{"intermediate_size": 256, "hidden_act": "gelu", "norm": "layernorm", "rope_theta": 39400.0, "qk_norm": false, "parallel_block": true, "lr_mult_o": 0.92}
Each number is 500 + 40 x the weight over the matrix's rms, rounded and kept within 0 to 999. Layers, rows and columns count from 0. Numbers have three digits each.

# q: layer 4 attention query, 64x64, rms 0.0818, rows 17-31,48-63, columns 0-63
# k: layer 4 attention key, 32x64, rms 0.0901, rows 16-31, columns 0-63
# v: layer 4 attention value, 32x64, rms 0.1, rows 0-31, columns 0-63
# o: layer 4 attention output (transposed), 64x64, rms 0.0907, rows 0-63, columns 0-63
# up: layer 4 MLP up, 256x64, rms 0.0725, rows 0-28, columns 0-63
# down: layer 4 MLP down (transposed), 256x64, rms 0.0595, rows 0-27, columns 0-63
q48:577455533482510583522503489535527539469547526512523511431589507521506503476493463497509451512467553513464470478491506466471482480458466506450505520505492501474546540473479513538502505501549490
k16:516521539531524556550440562574539510515522485611486506426534531517557400566472515424413515441464501464572490496517439455456492467559453437525466465474457368487512548486518525565427587528517486
q17:471400463476549495464425580406564538519562423534483493476523534470378636612486496451534490495599567479529489643446445428432479512556467497661412525450458628531486461467515408487556389442536553
q49:504468507483535527514454556465533474505527459506450476494486498460431570545508478468492514495514521497522491568509480485446456495491511492568468536493463532519503482491521477494510453478506545
k17:538536475485497566541549480421469572467479545438471501410463596517469496468484473426505588501441560478543509643473484422435454509391465488503479450556460523577544462461602524489466390570544569
q18:522461472560537362533548473529430508526537574437445476582465595475567545480430430592614523474487539506533531482567382518438426498518441394442526388480576510532400576507386473624582488450628393
q50:476510463533542435521502478526436483510517538497451502514476544471544525479472470528546545483497528518503514490500426485491479496522490464459507441513529510514457541526449512545527489484559474
k18:528552457508593491423476480575401454450488455602506465428505532498480466501520546516577492463397612617526581482505484448554514581515425506560506478572528531474464513457461476507448449464476453
q19:446552485467540600463453480574422619668416475512425438473487457437391528450489550446528560480510438454450492458545383442522513470547463473531586583442530447515493485562481611540452483530464574
q51:493511516498530534518476484537469561616468478490447467499498494477421530477485516476529537481508466481467500499523449458505512485524479500514557531466519459521483475519496557536478509519482509
k19:455457502454573520584533437506592558610432413430471436470435507546431592491514589478489428503510458500417577509546524481532511510489398508525472521573572518512461456568494490577528534518508463
q20:561490475607501461563517446466548339509504447547585505585507575496482459473550483412519498384548432456369572455487430428386540506453537470582649616549449481603450462499611499461451569514489469
q52:498533453574503459521494472476520421521496504535545461522485539486488470485507509441521528451540437464449564479499456471463539505480493482528556567498471484581442463488571492455493529484503493
k20:579491576470524516503456465477558478487480564565545457533410574474460442512469512474555484464409502494433568601521395485594535505493529566432482506456442502578503553491567424469569542503503503
q21:372518568481590499415412565579581506397533506523465461674466515369518558385382467507417570439508455559564486539546441611465456408485554431588512513558538493558505379364603545506451517493557449
q53:433494517504524487468462510543535487441524506482509503571472497472506549462431487494471538477498507491503495533498470548476493491505507491593504476517516504501478461448558495514467493494569478
k21:515440465554546424455481514485482520424455493485485565476429399400508587461503538502477436515522559479455585674594537521479476472523493506550530541453492413512479546478487484578422480525517505
q22:561472486569520594484489264528405512460655415531402593546449458610476583478488473552467529456505433383553488544527473506556468438531497524528530512582491481538471496451519528550457577435453500
q54:515482481554509561475501390503475495480568456516459499520459495528486559474491484502488510481471453436543492529521494507540478467525514512518529544556488496515481496480479518524481559473471498
k22:525492479449504583425510472527445487487561398475566483486443540529454495463500495450502430513508485406657480571442526492517443567594484413487513539492489501486469570499487510458507539557543454
q23:474414519444345486440472392585373529553488549606514580452499566334592619612603495523532451479483450557536413448522504516404590498445457494548452594486569516528400539478624481435491483487464547
q55:483471511432425485474481447545454520502487549550535528480513541420541606578533475489513478484501466515520473489506497502478519498477471500509478535499525491496454511498536507476518496508478545
k23:421406441373521525483528457563529464440481544481428494569558479541534553609468551499562521476530443449537498569540423486526508504426464463493531486605389476476474562573519495480502511538431592
q24:484526463448548499563452472491515501473632512516498507469458438572575399564518454527619532589385486502414527564416490554459500449517358356572447579468600500561582483518463594383553419502481495
q56:472514497470505499547486479493503503482568466507482491484469444506524463493511477525562532515456471505459514510476472499474518471499460411526483523463527518520546480522488532456510500493503479
k24:507524434418536474565444540490462514522540441463525479435557464433486484409520530657611510558437460500484450492451445556500404549582495536519547525504421451600533466556550446486442534553504475
q25:462510489451539573474476499387560480566471541311618521517444475527542493561550412467516415607470543482522579377597452563523500422577477448456511447481550591540483609430626491547496493512407612
q57:485508511471512546487460490458526484509481509402523512502509489507485479514558465487499421576514529513500501467512470504527521407513480488483493469465527558533498528436556521527491493513444555
k25:548519592461520489518598474425445482503480492540453510505545439522509538444497546466501509595539578545498470473498433554520511413553409403529515433370424518564408524427503546445522553532414549
q26:549499560476593474461554554599466455491460441513602430534603548492459502545426472423505471543377517451523410613427388513429555483525498643416415547533553583483463498448447560618493496541506550
q58:537487545498539512483541520552489471483476483498539440536535523469492504501474476470509494507468522471509475570479455517487510477528489541456458525506507542484495485513488543575485509524476527
k26:528434555497506530490563529535434462542526502457434415533508455456569404501560430461392573454464487519440501573492519529514551486571487484472377590562496559515468474527487495579463469544475512
q27:428512531350526528495543448526548565393496449501473408468473520513635465472605496493542545574478550398620536454516559464491604486505533639571444533455457395604497512374601471582551468382452393
q59:463514515426512512490522462511515524476477479490465458497484520477571489485523516496524543488484480466555519514519530488494527503513527551549474538462463444553522496453536486516517501445503447
k27:522408401501517547544500554567518543496427442494456567533565500463560465434501437441572503460454520453528525485527527476543549437552566529602423489495543491465525524462444548326558494589511509
q28:430483505497494607493585519622509516488460545454433623456536501516490467498478346402580363514621444590451538488436543554556490533519475587565557456462357594519520480503397521503434471519437394
q60:465493474498489552483513518571543504502453525482478556466515507521500503469486418460531448524539471555499509512478501530498490497512478536517532481478444538515517482498453507504466486503463478
k28:486467483512399506487377454576532472523468500444559522523472547580559602503504500472518490567441447580504497577482515484458558529516498461461482470391414550530582436436447615543436507501515460
q29:388514500572556514565581558584504562437584609592563536558461445506487527493545539527397381488457406444410510547507534387375425549536455556444513430400591513553477554391493522457468479536453545
q61:473496494526537536549557544528473505488533523531547530492473490499492544497499485525466436495443445479463497526498534445452461514524481511447511469457560487542492519452495496471506484503468533
k29:505496477541529477552485467609489458583499486541431464490573426502611574540414481536400514551413488389456559502408522494562481509532489493477577509424453535448469493481599416489552420534486493
q30:485452527413454508605561479559513526367435399513585493553626615492525516493401444599581354522666629483424559516440467478537491523595463452458458541464577430496429449529521458462491488461508537
q62:477465537460472524549507482549507503458459472512539515546577526512490523474464452548544411510532574509471497510482508478490489495517503496465480523497553478496466481519521471487469500452504556
k30:477426562483559445474470408564449563476384515530509486533465404555500438524499478517489517514522515536516486499370555415456477473442603467534459506433534518554432462520505432502440632546591524
q31:408475630478434391459516459452547574468563455577561493427521443521494523387389415463606494471540447452465499469512506565514530548479509529505499608448511556367512609515580596584479443484532541
q63:466507570476461466458489473466521534467520489542510501450521491488485499424455458495567519507499473469481496504499539551503507496480495509495497557496523534422522549524541545543468482510481522
k31:481611442503387456450503533465505521465518446498486541508559513532454448564456365518544491503443527489421517523529519530542463512467438507585405464511487498458453581505594539569488624615528502
v0:487472486492547502493445513448535496529457510528464493497468489502511461527526516530428497589437541520519506539516434533540485571468572409459467488473529478430520510505504572500588487562517519
o0:439514439462526398538486472452508493555424467479506517499520492488380468452553532583576486544394568537514442514509558533564503503530554540514543441507528553489538484539497513516468519517494502
o32:556475528511504585480512535588495506445547521520506489512484495519584525532476464418468505484553469491466555480489469479470482506508473462479456546506494462522488493469494497511521504514507498
v1:503441551474488499503431510468423583569542538524514480487454446562490512509522438501537576572490503503494523532599540495522486502495498527484505510550412478412475478488432412468482525462509459
o1:565565474471551438556495581497513577403489451432493582439499527480493468573482501502455550506456427541567524441535475473470509450445491539537604480582479476418560472434473516489513523520501517
o33:446445527532473518441500440507504458587483516559478443541506472504510530455499506487528460484532558454456495539482516521520515522541499477501432519442539521562462535563516482510487488495491508
v2:495477506524490485589472463530522513485570510480561568573561503482517515459444542481513546486512546515517481495531434467466384486464474601506463561506464551524423478492443511530591477537479457
o2:580513533543459441565525495528444545509512514567479463453453582475516491411438543509407534439439520482478489487601479525541431475593480504479487507512544532475471513468479526539619435556425466
o34:448473483469529535455493497481550485499483473465523536527532450527489508569549465479569471563558477530526520504409534496485552501462516493522506489487481486527511476522491490490417558475574518
v3:478452476493495510472518609542460538544498570537457484499450487553472528487444473539541450477521450501522524428506474501484444514537545539515418507505473520592462500452604491569533526505431449
o3:556490481451527550485595483571476490473404541392458464417405511477460640522567565420509515465511492461500519542561529539471501483514503507487476461484516529554576481492478498513536458464556529
o35:470493526542459456501424509441523510522573454582524525574559500516517393485455455559505504515488498512520472476446491478528499498491508508514513542531497501456460512519511500494468524529457478
v4:525471471459485521440519521515517467520542501485489461446529566472473498537396516459510548507579493511435487517513536490432472489609575469517547446430504504490520472570458476522581535515485514
o4:597455535511529493468432540449512489520512530500506440528525629468419504519475466563564455518513480575485530510554463465434435523499530528479526463438564550522480506491489502535491430369543446
o36:431531479499471495526542472544500505483485481515500555467463423535555495475509521440442537484476524449495479496447545520542539487502479476505491512535459456497520483503502486483513558601467534
v5:440498494462537502445512489526525588515539472440545445495492580533583448460470444532488451522500547447549532487537421564506533510469531546479568469463502526484460443528520500499449476498499522
o5:447477568447539488456560541538521435489427454509559461514471495516604480512495504569440485507461478580529519525514411574449497483517540436496551475493472555504465528509492439536464512512467498
o37:561522467529460509512469463465470530503555543492446515501530503463427498497492483449543520485504521434489477497465572444556505500487465564487453505526493466472515483486502534473507479490516505
v6:487496451449491526584527470486471531497547458461537427545465466457527465583448474519514514474513540550522482525504434461489505466524505517572508525438539550480598538461529501533468537404463493
o6:450485484517530523531481511551465457473475548579531540566484404541516483514501495551503468407529477538539473508602452456457437535536565503547492514414529485526602465417543583463471564478501459
o38:533511501484492490461516483473508532525534484447489466453516569494492506502489488455503523571474535472469533489428543528531538477477426487447505472552453505475424541553481424541518469509502528
v7:533504492593429528514522482473434492473413423445577473472486481496569529531501494509508521532513531520490507460600476410483502505486531463446512496489532503558488559535514453497499506570493455
o7:497441556474513470481431496524406462482497470535529585518505510577554449486566477479494523498452461454571428466521552446509522531554526522494453521527577530554524479519373478528491432492547420
o39:509544470521471512512559497457576542531493513461468430518484493451459527511459506514513484488542518546449551519478444543487484472466500500532530483485439489454485509481592507471497574515460571
v8:387537461506598517430548533478502482493513543501524507530470469525580464505544491500494548493587486468463479495548500398529476538487413443448464520449473493538579475461477471497544536567536469
o8:462507526537485465509526489489507520509462547480507420515436520530542480462616480541582524477506518408491486421450490419507440581475443474563543481534531509477531473531435470486622583492486444
o40:536489480482519498486514504507482482472520452539507554501538471460471518523411503456451466509505487558489516564546506592501539438516581544438444510499473497511469528454557514491414425517500537
v9:573545440502532485429495474530508550532446453495510537493494489488481498590451511584438517499502471449517513488520482525492515413458522508481477597481440532566508478545452569506494450420520487
o9:545504485498469572512489499420545496494474473558512512479422452468496467495468460458490494523511564456575507462527504564443535429537443490509502474502474530498518556545533641615490481454476445
o41:492512539495502450485512494555479477496514530480494503515572538514508536526517536533523495468471458522447491529497480448546478520469546496482487508516481483504503475448498393392534524548499560
v10:502540555516539503500484546510548480464493521459480514535478520503461530573457463501504479578485464503484425531544566469587442456507508427568440532495508539497474522555511451464469461451489426
o10:531553451589473487517425574571572505490510536432541512491441457565510479536555525449524508534452599521498464467494517513474443517473544503591411525497422414499505544475498515522475445440510430
o42:465445525435534519531548447463463479522492474559469484504543546477498497472476477519486500477524442489512525502505505491531542501527482474435568483487569565514497455538485504485504554534502526
v11:571565461456537434548560521468512480480467449472562525518500519584521553570540476465506498531461519446540472470471569475464495560517511530495477496522460477509501502434441481540502535464448582
o11:578534482435540488522541547516502422485468454593453494567533504445557470538456428482579459459458564416532506500485562518453485552556455501484533539494415465533544525394475484517524506496492526
o43:457463518542466525480470470498501551511518536427551512447459488549454521472536545502454524554506469560473490522507478485533506455458539495508464465509567536484475480578513514504485480511497475
v12:520520442506491556424496488485567548486478530476485531489560455438560462470517477440466527560456469533500464492475520469495502529523464505505547521579523431516443534476555472538529518403472481
o12:552475521473425547500480523520514501553482453436493551563486470476491506515582485483525489515566466507436461370484502518583514527582559477495666495476489489515488557446484493425501441489463512
o44:462496487522573454510504490499490524463506526537506456452510513506500493478448507511483511482444518495556525599512494499459493471462470519518371499502509503493484446539497508554479549510534467
v13:514503486481458472502521435468487463516535442559534556529462559511555445453428527522488479559586451512517528503532513476489524486471505455528449494561489472528535501421513463557484403530504514
o13:520540474466506509441587407479440469479477521534561484592406489577495453528514545490563556499473489500443563483526562492468489521425507543492514558553540494496422453499495511498463459511475531
o45:477463510514502483583430573513536521519494481483476495424591498434500532471480470524483472513530511507523459486467455517527497481564496461528486468467470494527560521497509486504540536489527471
v14:480455500498506462493492459439531465559560514543490495457497489478482471496564450545501457561498516497543527545535524421437581467491454520482457536455504486514448493586540543458564509470452486
o14:510517491396459466417521541457524535577532550478501590479486506523510522518502449550486483428509450497556457539448608503430420455485459490559546489552541488514463498553515547490504460563471469
o46:475503492593529522571460491515505470448496476517491427512533510502511478515504538488487511560506515491459517466544433495523558548503509488453491517439480500474519512486484483538484544425524522
v15:504463541428460465457514488483572470509555484428480500452515506558565452541502588466513486469491551472488482494497567525497499562471511466529518602454499502501446481432522482505494473503521439
o15:514487535503460463393508562448521554443542471562504500440466477487469440490495546456527528469487565586472582511523530460445594536496529429510509493455549507556516546424497460480530520510462464
o47:491531475492538537564522457544476475540483488453484504551524517503519555487511471521501477535532444432522448496506455535538443481511475569510491511542472508444497478551527541499486485514527509
v16:561483594558540478455454471503513486523502501449480422532495540417533585493522439550524555521525518440538480407430522481482532558424490450572462481483461433476544488516496499534514515551460504
o16:469537533465438521492558498472493457633570464415477530476506477547456418470420525550538531503480480521539511448571453498523518504560404529598472525466426494590457453448481436544531493509556496
o48:525464483530540497514454497535497524413460534570517479539502516464535545509548490462467483476492528471458487567451537499487474493475574484404495475534555517445530518525545545459491519482451524
v17:425482524510487492502489481444533439488462464502471481442576466436446517565538474485484496514536511503620562506511469521491484512517507544488488477532500548530556480444498463536524551522519440
o17:467499508516511501550524508481534403486525602501568504448581525527394500536567461477500506512448470504460513507499519554522446437620471459481503540539500523540509451530544481459575531420416457
o49:532497490480482514490486496527496548526479441502450487540448472486576485482441530516513498497516541500518482488499483486495529534419533549506469464478501474475508526509477508530452475561553552
v18:509502429572510539583476439481540511483492503485493501511488466483454522522536470556549476472522504478462442504521428502522591560564541467498481517516455498441411433449496482552511482470598498
o18:516490462490503444604458427397566469495518522445583531447457496453577507512532495553492451493505442448547511450478523504498518470506527462456479589392465477482436513456514483519532498558582534
o50:476508524507497527429518545586456517495486471535426476528533467532464504483472504465517518515501544546456492516526475505513486516479493518531510431563527505512550476531491505461477508453435470
v19:536457432498515541532578480437452523456539549532471479489487538485524527525498539499460510550483471485471441528492547529560554499469517537531518420474496469480476479510468482522483546561505397
o19:532572425487512502493461488473418476457476516514535502531512557562524488504483507454546480571536427552474440529477490517454491506569519566562539405392479481496492605507525494432596539550473453
o51:496454562514487512482557525499540518520523484507476495479483455459485509496526471533500500455486572468510546473499513508532491512454488479450454566615546530508511433489477484547459481497533544
v20:523504506496432517534512537505497516490431510519547464480531499583546499508541459516522509468517504474504502588472433597456482466478462460508486461502533471528498455524484464502602463431523413
o20:445428476459457443508494514516539620468488563519581472565501504508508465513515517460504549488556442461495426515526498578458559443497507519387499476530500470494512465465553429534556516434564448
o52:540544517522537552500509479508464403519502450484441515454501497504485546481497500523493475510445556518510561506473508427525430559501497478578520528460480515530495523523461536479432485549455535
v21:532510543553545516470562540495479556448547487503504444595546530467479498551480510481577489550465418495514562495480489476446501463489530457423543497493538452469443506489529569522458456509497463
o21:511524481445471490474455570567467596507476445498466473505498470523501531554449522467495441519494484453492526458490483516607452513522506446513539514339549519515466407570537476612464498558537487
o53:465484487556504499543522459446551448495513549496524521489505515467491479464521485521487528497522507526483477536513531492405530491489487547488473497576490459488534543440471527427527488455473525
v22:462480510503510505491489500483449467496509560447480573469501495513466508464431513507562542503419511407541452491468475505546551416468516506504547551501569500550543568487405464590544492521512504
o22:498562498615605507421483436507543550583445494484508511501534465503425467491490491454544471429452422489478536469502448580479523501520523494433493501470524442459528554523404515505538529548499454
o54:489471499426411473547522546478485465440536503527488489486476531504550509516490516545460540547532542503517480514510522422502488498458469495570515515517474529522461470483593498492468493452489523
v23:520539472418460468483493523489549509544466500491504482566479499446554486447538550581495507458486520507516435546501538448471492490575529457472500422489471555489431544490478494529547499492535460
o23:503529586455520481454441450509541522546468537524484520523491471454512588508482565583445594441441562503432466458471555418457556507578500529483525516477496476425426512485529469487512484420585509
o55:497490467537485494528546529490482455460522487486537473490517528522500440505503465466537430535545440471556515551540445552530469479402516474502476486518462508559573516519519501502500501530434533
v24:569541516506454480510568488517529488470423552426466475578542480493417454449446540543489490542536539489567552516499489505517548544499425528470485549479459489438574502513497504490461499504522440
o24:510539474576515512576644512488498474468510538571454542460525446488485412553524507490431516502501534447450489517501472507547467516494448522551533447474568486449428559477523394544454487455574420
o56:492481506438501500462382497513503535536481476442539472527499557516508553468470498500540484490485469546532496486489524478451517508487514468456490535517441513531547452529470586473531507524447560
v25:493572565425514630476453456493507496405474488531456452484447433522503483499501523534530518468517486453460482462541544531444524552497504541511495491476460491470522495487513558526562436518450503
o25:467556518430471428558533589403502507503420452474493491475543490536519526444543448512535542534577523510442583437538494500491556482509481499487391484456581486511457520470509548468516563475543505
o57:521440490564527564489463454572500520512551560536506505532475512486489448550470546482458484480445494523558458547475525499517464516491520483519581518515450497512509461531482483546471457530476501
v26:516465510521566542427517550444490487561465427585509552550561483544517511445471521485538409488510463527518423498476461477447518498442521491545546557503466525463560497530511466552503483506466465
o26:497470635554536480510577469403440575491493419452572495602441473498402489466522500413531423509493509483451455502487519501461475512480524516567469500487488526531473472474544524563554500497531526
o58:508519423470443496468431529542545447511487544551447500441523512511571492523502490579497531491519476520535521504506475507531533494517504515459506507517525488475509537538443479486444522518478448
v27:511478488496539502529567501513611398456567454514416453501472461522494500466492414546534502482470532550537536467496536475471491479450503487487576488520479527521503506494442540512515577478516535
o27:527471507522532554494480517488588522550458431489507431484465484480498534472454456547409514520491457460467514560417509536441503530530507595555510612518545532587476463457538469448499543542486405
o59:475502493460465448522496491509444505454522550491479561524515511532522462527557532455574486475531518539514496454580493478545512469469502434476498416478479470443511528535454537544497483470500567
v28:480513485491458584491449520495503485474546557505543489550479496489481516517493518588484442528470539477468565503509527528393528471491496450556482537539519491488477462455450427470524563497476512
o28:518538468497447504550525513461485574587513498518505581477465531519520535499507514538601557514437464467491501506459399479440453468531506557438477440475478522590535456452514484522443505496450516
o60:479480528499505501467481499484507450449489477478507435512528478506448464480494487471449451497541530541503494477524584531544515512473493467564502532546520497448460539544477518480547489513549472
v29:474486519441440544516537561534480506485506440561448559526502541454451493525540416536430498526526509542481500482473458477520521619473513472519538596430487475545440536473458469483476464509535484
o29:391442450510457520611506512419517543535440582478456540548511495535479543544462470421431546544478519481479568553536498470457500555440488447540547520475454526552516533468447545493507396556491503
o61:567549525499523500414524513554480480481546451524539480473482507463517455458535503535557460485526493525510469470471505519522498463535529539480461480507534467460492464516551461506497571459505503
v30:443508508493495452490565425434532515466501530553509408457595542564489576458515471513490498483475428553485527534535513469518477526546583470497453564473520497522519563497470526483479448475509477
o30:525556514551431459414576497519563499532440510521509464507570585568499504527500507532408414557476493454530478505534545406558525482446553453472521502465490425500542470465535606483475459511525456
o62:486450504476537529569439485481473490485535497490478534497432447426505511474494503474577558444508495517471514500477463570450482505535470568520484476524508572466462542531477417508538520484470522
v31:485491420550502522531466507488484506502542486384502475541515478574455437521558494478464458471510480590516583469476518506547486469478557520543528540474429392499507508564466438555545449555468504
o31:515477437528553475467474494447427462525537465529513456528435494524471550472453435454476508500490500466476585459537582443546457397504593508524545488538492487512551580508504378553466566530525497
o63:496521557476485537522521499550545505479467521457490523481546493465520450504540548552517488494497506521511423561477439548468531578500430488478479524445490506496453426498496586453515432471483520
up0:487508540526514522551503444502562550487450512496495493453439504488468529460474532498569457601538550569498529439523544440480521471510428506513512480515498487491441461560496472495554522511500552
down0:524505461524504538452479536557443414485612461515563525528538550523528437484540422481468513426413469473513515559510533499494519525552503487495488549507454493438548490492524503505488514523487420
up1:516544530524525506514502541417455513508513461567540535485506466482514492499463491565520444454470552451490544500510522495556493514504520476494462500508513574499597395549455521491458514431425474
down1:545495433474522449541507490512522496389479419480466553518436547510498534455537473436500488463506535520444522554561486501416524502532497478517465582557504559478466475496515476554487523503509523
up2:498515448559536481528488497471558533495477448524512516487506486535480430503483500485539433549433546477494464466515499460481464565477479506516513499499493482461523446532515533529501443440569527
down2:522414535470536492509558479485477446504517568446523497532498463510470498469520459531443525569563466495444463520501515554525515505598501452483467544493439486533463534515485464536517491476468488
up3:428437481564545503506432488498529496463548489494469459506529479514398540491507475506453518540455563539529456470501526518518519521483457500503564499596485549520504486507523563487528540442464545
down3:555525519540447477483533512415482528465537526588549507491479486489525464483550460498531511473550565498464515496538478512462570515512561520521460507408426419557473518463532464523486518514463412
up4:447548492528480529520572507520486534451538539554571502515558461531461543474466429502527574587505538521515446510499456500500471479490462541491468434509485462510553493530482477452502550441503534
down4:572484507464527465440542474482455437508443473540508549494452543455550513562438541535517525538499532513445450451461453454512555490459463523505553574517529498528523493486465472542532476519456460
up5:482497535517452564489566483514559450464470567484548456486557501457369515501574525521538464561508509520493458459506499466534525480492537453464446484421430515491526531563545469510526479488460488
down5:465409470439537459506467456543524565404489491487529532481488501458515543485491533512503484503495484435510524480536484455483505556552541561579514540534469494520543510507534457476506420508554458
up6:478464533509463564462459494448422473526526502507542449537564453474509428519516477462554468537488460517503424493561474520434450505532539499539495455449545473456546476489510482511599575491492530
down6:472544523519462511514490482545604517503497497450462455419489478548501584533554532508421470556503465428496555542473500497535544482473434509522539488490542520477481474439485512522511473476478513
up7:488460428496460519528536525464480589465455600566538411517499528507529514522476527470499476429471456526530501503516595515483536543547452437453476463472478537469506514525520486557506579541503503
down7:508467612511490496422516483456463451443471450473504582498480459513501476570552496505543514480461534445501504524456462569556490495520450555516508564539472558505436508492503528457469494497556536
up8:549520471522542477471573538512534474501541496501460553533551481573502497533440434417475488511522527548504445497538469457483446557554513581515479509467466390485526490481491484479420515536480470
down8:467499525443467524539487432464499522507472482477446477540568523456474559540512527454561467497542445519453539499461509444512542506487494544499505532535567555487487516527506422470524510511418519
up9:498444462556474473542520545500546563486550495507538512456511571492517464531554498521512529547497521495454451524481450577572465442462478491417470413542473510433542504552525471518458419502514540
down9:492502590510519512507502482449476466495423441554489496570495541487461534529468509467496516483437507457458504587444510495529532471475477473421495479518525557535468503491422566526482556517564488
up10:485505563491520546532558497494544547469499530492481550561474495498446498573369533497524514463529490516482541470498530521452458543496516432459470515469504443532485414499476511519448479587467471
down10:462519511425526512456442516506497519518459466476470498476559398450514526467536502485504558518460543522518429517489532535551569510542465386494496464536493536513559493559576522488465514481471514
up11:485508538503508487560523493516490495486559503523553516518464452511424499480500487488526564481477558582517489463553581498533468512454457445527444475604506496499501526546470497500458457475454522
down11:508455483549495535477413507518522525531436505505526538505502483455511507548460538516460424530531487423506531598507508505488530469551480571499563502417509447480488541444473490469515495518498475
up12:487497479506484548483548464545508446541470486538524467504534430543501488540493481493468461556490537537442560471553494467503428538492476541570508510510459477497486478474475486498527430512431531
down12:529420501473592501498466473453452534461544424508497539515464493472431450449561516473494575479539508530549449592497539480508433495470564482490497526501540538512529564556508467456501487506503514
up13:547428484495492539512529469546520441528559487528511476479528548447494492495426512546484475588524564504473527484437468493440480411603571514528467433424546573509470484516443484516523481545502567
down13:448544509491478441479590469422440522499445498582481587518477502536545441479435585414605524440559512531564491525457417576460496442509485537524503441537504514491519521490444593499479528483414529
up14:542453484501543499469441465544474564439475564410489519420491527504547455531515475418496433537568569517486506500412453442535427487419603477476449507519471541495468535437513559563518517552502476
down14:515523436486495419478500530543510519411513505436428522513577477570437561565369558500538491548571571487481445513492481493500509502552521513508457490514495549519444463480543452548504478456508515
up15:506482524492491486487566465539516526463477517545527472525541575558431511620491423545398449534486557563477504536453517514373512525492521539498451527509438521445587445437469542524490453491488455
down15:492468503458435575530475501624513519480522527561504432466445587576420500491441435426404412526460560492517562475500519563472510510433453492540613429593570450522433528538437516505497419533527508
up16:554464480513477454445532467466563587471508535505580413486491561564512477519582510570464485461467501563491469432528587503448463462564444519550528452546541482462550443446576541484572488503459462
down16:463472453466539509514482436476498458482385464517465555493465438485460524451462520438600472520480472445499555580567509513562512580446522462491514535525510546530454512572518534471479452475549613
up17:517487560492499514586530538491506530545477515511497507481522467495576489516482516478535508492485568466424552536468520465519497452531516500541461510529483444505442459470446562525504527525492503
down17:531499408520429490456529480498479505487585486494517511521461539503500542552557473521556511518507422484550431549505482555512475560460480530521532466497471567459458536502516503439509454495505465
up18:558438540542458514428542460471540532452487460529487535491523521457493513515453565539443525520458533522559486542465474555457495472486541487535491475522487465469516456440542442450461502522450464
down18:422480489494573580471482533499505548495544480441499501528388529559475510535459535559500531504526439526471453472526496516509465534455449396491482483512508562437499458507398573508557573487518504
up19:517460525526488545472532511542533533510480533479524454516481490538514515486453570524466493453502529482466490585479510550411529479434511425519545471523527551579508453460526493502473486463471534
down19:514519468487493486539482494456447475491529471535505534494549452498437500461494479529505512502537458529456479439520521462595442554548544567525478586511495426476494539510491479514526514486477486
up20:468485515523444554516492514496492409497498509500553512515513458489556467558505460490570556527546572419520523487502538511417508517521485475482469581466467568519504494516501504449409483446544447
down20:484580458515505465464556473507565586527495434509472497521411552543454527496461503448488489582489561523499482516519482468575420485445505456495495469473504555522431538516504540492483527492454513
up21:472482517517526515547472504531499455430453501502533566454564555517565533494510444504518478487460434495496548521446474502511428473436542499506443389566565535528558532450477486516528432574511558
down21:486626469500484492453520479528564506461470425479499497543435511470514512578489460505601397550480514517474542454461436526523504459441569527521479475488547479510548566484529453502539527429523541
up22:561471560568506575510489549558519564450502442469532559498456492447510442498477476533542459487505460525541447500508399520527497504432464469592493418543560515510532479416503490500530501500514555
down22:542529553472457490463477479465544494569508472528572452487531491520525489478493482577467443494415474480470501485458518520509580544448550526395485482576563571519468486589532454463508461481471487
up23:516531510483457499544497488487587509493597481470432524509596514503519489501493530552494512460491518561487512505424567504533489499488495473504382455480562552473462533493541458475458503477494423
down23:586430573486569422465530522506517504506474454456528505540518472472512547444481437479564469525513474509490522528544444579500516425574567551496543462405455445559441501495506526509470552491386524
up24:598441542465449481570442485504476478461470561516547485428482529492491555490483523517484462455463492439519529475524557462464531372503511470489498505546523510462525483477501549455492518520410503
down24:467491492534496483486508580476475465485488486531522500570486468433496457516522480541554460538529525493361527501551449598496515567425460496565556485548488494510487476486461474482449493592540500
up25:474505516527538518496489492434498476519553533405496537410555542500473456583579414471523441525528505526516474525506570486478544462437449494473508492475451543454445495560492466464509515566519530
down25:500456487575526540526481474575518438568569477546552480490477462457460469472535506454469533464463485529498512507508494480577485484503569503488529512448491477517597469514474550460514525391520470
up26:489513530494576550510582482515507473469527552569492554551597489482432579521535463459532509528412545519455477555465547522501446475542505537456535463476492491429532480518559518503460530447472468
down26:493567534477470521483514500437425490535456516516497531488511479506502444472520496488535508485485458552566453499541529491524472561480498555510432417560555525467483463486474432508578537497546519
up27:514491471460385467451532529513540509531508537498549592481508502525553532489467546563558569445458564469491458524482555394534516463515465501492468503493557517486484464464471529542516537530497485
down27:519488439505508599483495525477443506502540482489482469524508529585424472550561406412467516455473551549532536502526471459591576516495503510468456482547533455448490556547495484436517513484513461
up28:484429498525510506578496469459485486517535520468513530490466531512504507514546520521435444556502458478489515498552512511428526608476515517494446519425545513502460531452523536457492488496538463